Weights of a small GPT-style language model, trained from scratch on English Wikipedia: RMSNorm before each block.
Each number is 200 + 20 x the weight over its row's rms, rounded and kept within 0 to 999. Layers, rows and columns count from 0. The size before them is the row's rms in percent of the matrix's.

# layer 4 MLP down (transposed), 128x64, rms 0.0911, rows 114-127, columns 0-63
096,162,200,184,158,205,181,225,216,196,214,202,174,226,215,198,220,200,176,195,227,211,184,210,243,217,202,235,197,211,230,189,238,160,211,190,185,191,197,208,178,183,215,205,206,196,195,197,164,190,232,222,201,201,172,191,174,212,198,190,188,159,176,183,183
098,228,211,235,221,194,208,231,181,162,220,179,187,174,177,212,193,207,202,188,208,190,204,207,206,179,207,188,197,190,247,210,171,215,207,225,212,218,223,194,182,212,191,188,214,223,217,206,250,189,182,212,220,188,192,247,215,167,212,209,181,214,209,174,231
092,216,220,207,223,177,173,211,190,182,248,203,222,200,158,213,186,217,223,208,198,190,190,189,212,225,223,164,198,183,204,254,217,198,197,188,167,185,241,195,198,197,175,214,196,201,209,190,200,212,200,215,186,197,249,242,171,209,201,202,189,208,207,184,200
105,199,219,197,145,196,199,182,178,186,191,217,186,194,214,198,229,202,195,198,162,197,221,192,211,211,203,208,206,214,214,191,226,217,192,208,185,209,184,196,231,235,182,194,206,198,180,194,200,134,182,207,203,202,180,212,192,123,193,189,175,195,199,200,203
108,220,173,203,189,192,170,187,187,196,208,220,233,207,198,193,147,133,188,205,180,202,208,201,185,197,188,204,225,221,220,225,203,196,229,178,212,201,194,172,226,184,221,201,203,211,202,192,203,231,190,198,203,255,195,204,177,234,187,209,211,214,195,188,222
105,198,172,175,206,224,209,199,197,194,188,238,217,210,245,204,223,198,203,203,227,224,186,219,182,186,197,232,199,220,179,182,182,188,224,168,205,173,233,229,190,176,189,207,170,210,173,225,222,184,219,223,184,242,186,212,191,208,192,223,199,202,167,213,180
104,188,213,217,134,190,217,205,227,177,184,164,209,183,211,197,191,199,184,209,198,206,184,247,207,220,167,185,186,194,174,201,201,190,190,192,190,191,190,202,198,225,176,243,211,212,205,174,178,217,207,190,197,167,203,186,186,161,179,175,177,191,196,199,233
102,224,185,203,250,203,204,183,217,198,177,225,169,195,244,214,192,194,194,206,166,180,199,221,222,234,172,211,210,201,210,201,160,222,209,211,188,220,202,206,218,157,215,178,198,198,202,156,249,197,198,210,229,190,192,208,206,178,206,212,203,215,200,192,216
099,220,211,195,147,204,232,176,189,198,229,177,210,184,189,217,201,164,174,205,207,188,197,204,217,164,209,198,170,189,218,184,196,209,205,193,201,197,208,174,208,220,216,226,176,175,191,167,198,179,189,223,244,216,212,200,228,206,171,158,217,195,200,225,180
091,192,198,207,228,179,182,203,216,187,190,149,219,171,200,219,185,209,204,206,218,198,187,191,191,202,207,216,191,160,207,215,233,213,200,192,196,204,207,190,185,201,204,192,177,211,217,153,215,202,221,165,175,163,171,186,236,165,216,187,174,219,209,220,160
089,212,213,209,201,188,207,189,184,171,194,192,183,205,219,208,184,188,201,220,232,194,200,174,243,183,218,190,208,184,203,213,230,210,189,203,203,205,243,231,219,166,228,174,233,205,199,198,183,170,225,180,203,237,200,204,197,187,189,178,179,151,173,171,177
103,195,213,173,247,207,191,212,170,174,209,205,203,195,190,188,240,199,187,216,207,190,211,159,219,234,203,190,240,230,202,224,190,230,229,196,219,220,199,190,197,169,207,194,176,209,223,220,182,156,168,180,192,192,183,180,201,191,192,195,186,228,220,199,198
101,196,186,216,218,225,193,206,215,224,189,166,201,168,246,177,156,208,203,197,197,188,180,193,195,216,175,208,200,177,194,210,195,207,215,160,185,204,205,202,180,174,207,200,199,198,189,200,187,209,230,205,179,183,253,186,247,200,199,254,184,214,193,212,198
093,203,193,221,196,212,179,192,215,240,179,194,178,196,199,235,199,192,216,176,200,239,188,212,169,203,229,247,184,217,213,209,224,210,227,188,194,192,199,231,194,209,186,223,221,191,177,175,172,179,184,221,175,227,201,221,234,214,168,191,213,224,207,172,197
# layer 4 MLP gate, 128x64, rms 0.107, rows 115-127, columns 0-63
099,222,212,204,211,159,192,212,168,188,176,206,214,225,185,185,225,167,191,243,155,224,215,195,222,194,180,218,190,203,196,195,206,185,169,215,211,193,200,200,191,198,184,200,170,170,192,204,219,160,210,229,184,237,220,215,236,208,214,215,205,225,217,200,189
092,186,225,187,201,212,146,195,200,238,208,188,203,197,207,205,168,206,250,219,190,212,180,211,206,183,220,205,199,226,217,216,191,185,173,193,237,241,191,208,192,199,204,146,197,186,220,199,182,169,196,193,221,221,188,206,227,192,175,192,215,182,175,197,184
092,210,182,194,180,200,178,212,217,207,180,245,200,211,190,234,174,199,231,204,214,195,176,213,176,229,216,233,187,204,211,208,229,179,206,193,208,215,172,245,207,243,201,185,183,223,182,212,211,175,186,193,182,204,187,218,165,168,159,205,189,201,209,216,205
107,190,212,194,191,197,214,197,222,189,204,193,199,178,210,195,194,185,223,190,175,206,171,171,188,213,208,163,173,194,241,186,224,172,221,163,193,196,246,202,189,168,203,181,202,153,182,225,202,165,182,222,199,207,183,195,218,194,189,188,212,162,169,218,184
095,195,203,253,226,188,234,204,180,181,204,235,239,192,218,171,196,224,187,198,180,194,210,208,171,170,206,198,178,164,173,177,185,175,191,185,195,199,233,186,195,199,189,195,232,147,202,205,186,207,211,181,173,181,216,195,220,184,202,195,216,203,202,181,199
097,188,184,214,207,172,179,235,209,227,163,192,208,189,214,222,192,236,202,200,189,166,219,205,229,210,217,158,171,180,212,223,182,214,188,223,184,171,184,181,220,210,171,188,207,192,201,208,168,200,206,196,166,171,234,205,197,209,177,189,191,176,191,184,171
106,170,205,212,197,239,212,221,216,203,189,219,193,170,227,181,176,177,214,212,188,147,188,191,202,197,180,165,187,213,196,187,178,221,168,176,205,168,216,187,200,175,195,228,232,207,200,196,215,211,202,217,198,173,186,175,193,208,191,197,193,173,169,244,182
105,190,195,202,202,228,175,239,239,220,215,167,210,182,179,221,172,228,189,224,220,170,174,187,222,223,220,188,227,189,221,193,223,171,192,215,204,203,189,213,192,189,195,194,200,184,227,205,184,218,213,171,171,222,207,195,202,188,190,257,193,201,178,184,194
087,219,234,209,157,187,214,205,225,217,235,212,189,192,185,197,200,211,205,222,193,188,195,206,211,224,186,178,245,195,187,210,204,207,202,243,192,176,212,222,185,183,204,222,232,186,196,173,200,207,160,230,229,218,183,184,191,203,190,217,232,169,218,233,213
090,183,226,196,196,229,215,232,178,189,190,209,188,179,189,192,244,180,196,211,183,165,186,213,225,210,198,202,159,201,205,205,210,187,211,163,183,212,197,219,209,199,208,222,159,186,156,210,195,198,211,247,187,186,219,205,231,187,201,204,200,235,165,189,195
096,182,209,177,230,160,208,198,208,154,202,225,215,220,217,205,189,194,208,220,182,198,232,183,191,209,215,199,208,203,190,202,187,201,217,197,215,214,185,185,207,218,211,222,200,206,239,237,166,181,178,175,220,206,199,220,167,199,157,183,195,231,215,157,220
103,188,209,162,207,187,226,247,173,204,230,195,200,193,168,221,175,184,236,239,221,209,181,168,204,192,197,194,215,245,205,187,207,217,200,200,219,218,209,164,206,230,171,219,187,178,210,210,171,209,187,176,207,215,189,215,207,199,207,181,204,184,189,227,218
095,231,211,217,219,236,201,159,225,196,248,213,228,248,179,205,170,220,174,201,187,185,159,211,199,201,232,221,220,186,224,189,208,206,204,155,193,181,217,208,224,196,201,212,185,202,192,198,211,175,211,194,197,202,192,221,216,194,187,180,205,171,194,188,210
# layer 4 MLP up, 128x64, rms 0.101, rows 115-127, columns 0-63
100,197,208,217,187,189,208,214,186,152,201,192,223,212,218,221,171,195,169,196,204,228,244,183,178,158,149,223,210,222,225,194,198,208,212,190,183,157,201,185,199,221,208,183,184,192,217,180,226,211,213,189,207,217,218,198,189,182,204,223,182,214,185,164,205
093,180,201,169,186,237,228,194,215,218,133,219,191,193,201,178,205,175,201,175,195,169,214,212,199,176,159,198,188,220,214,198,202,224,205,210,208,196,196,197,203,206,166,233,195,199,180,186,213,239,155,169,205,177,193,213,220,195,204,190,207,217,200,192,197
095,207,211,204,205,200,183,232,198,200,178,208,199,196,188,227,171,215,231,192,220,195,178,208,153,203,180,219,197,221,196,198,218,208,214,141,217,220,187,205,180,237,248,202,201,217,201,208,211,172,172,203,204,201,199,202,166,171,178,191,189,206,154,192,190
105,228,194,190,208,228,183,213,227,238,208,189,204,193,233,240,188,221,188,216,207,181,201,185,186,203,221,223,199,172,208,207,193,212,203,178,195,227,180,213,216,210,195,190,204,183,200,196,224,190,178,172,207,177,221,234,214,266,183,208,209,246,192,178,191
105,225,211,213,233,203,181,222,190,226,203,192,197,196,134,203,177,167,198,246,218,187,184,227,179,207,210,179,176,198,204,194,175,203,189,172,195,192,169,179,182,212,219,211,213,213,230,189,208,217,194,194,211,190,205,231,234,181,230,214,226,207,197,213,212
102,189,181,190,187,170,203,193,157,210,192,196,158,244,208,181,193,218,226,192,209,208,237,153,220,220,213,198,209,202,209,168,201,204,165,203,216,175,200,179,218,206,205,183,202,170,189,189,172,173,189,204,166,165,204,171,177,200,202,187,216,183,191,199,205
102,185,231,184,199,202,180,225,180,227,218,184,206,221,210,190,233,194,188,172,226,208,215,186,203,191,233,178,200,186,220,195,205,210,173,214,241,208,230,235,220,180,160,203,199,235,163,204,176,190,217,196,190,171,197,201,179,201,198,212,167,231,202,227,205
108,187,166,225,184,196,204,194,211,186,184,217,184,167,200,199,184,218,231,190,206,191,192,205,189,202,232,209,233,219,225,175,233,192,208,177,229,188,199,215,210,187,235,193,231,203,224,236,214,227,203,182,168,204,189,157,194,181,230,226,191,186,227,175,204
093,198,215,241,208,207,164,223,197,202,213,223,190,200,204,221,180,203,213,223,208,191,211,214,203,241,198,192,186,225,210,191,206,211,214,209,219,223,209,225,161,164,239,177,247,184,212,192,166,201,208,214,170,222,228,173,215,197,186,197,205,164,195,205,218
091,185,224,181,199,227,231,168,206,208,182,164,229,210,179,204,181,219,176,179,219,191,188,215,208,225,221,231,188,220,186,179,219,152,190,168,214,224,193,219,183,198,239,236,218,216,198,213,199,188,208,181,191,206,181,212,225,189,227,195,208,202,229,207,183
097,224,202,184,223,210,180,212,212,203,186,198,159,209,197,217,230,203,208,211,207,222,198,223,182,182,210,206,193,215,172,190,206,233,218,195,230,215,169,197,200,219,214,160,175,176,195,243,216,160,211,226,207,199,220,166,181,238,183,207,215,202,232,223,204
099,186,187,192,192,206,203,195,170,198,182,193,159,230,211,212,215,211,170,176,201,192,191,210,203,188,207,226,205,155,198,181,153,165,176,205,229,204,202,182,198,217,225,212,227,161,198,167,196,231,211,177,205,199,168,224,221,233,218,181,195,214,202,195,187
094,208,230,219,196,187,197,204,240,198,215,191,182,199,196,223,185,191,209,195,224,165,224,167,173,188,178,216,190,197,255,167,216,214,205,186,213,207,216,175,217,190,203,196,225,214,221,207,217,185,200,197,245,228,237,188,177,167,215,211,225,223,209,202,209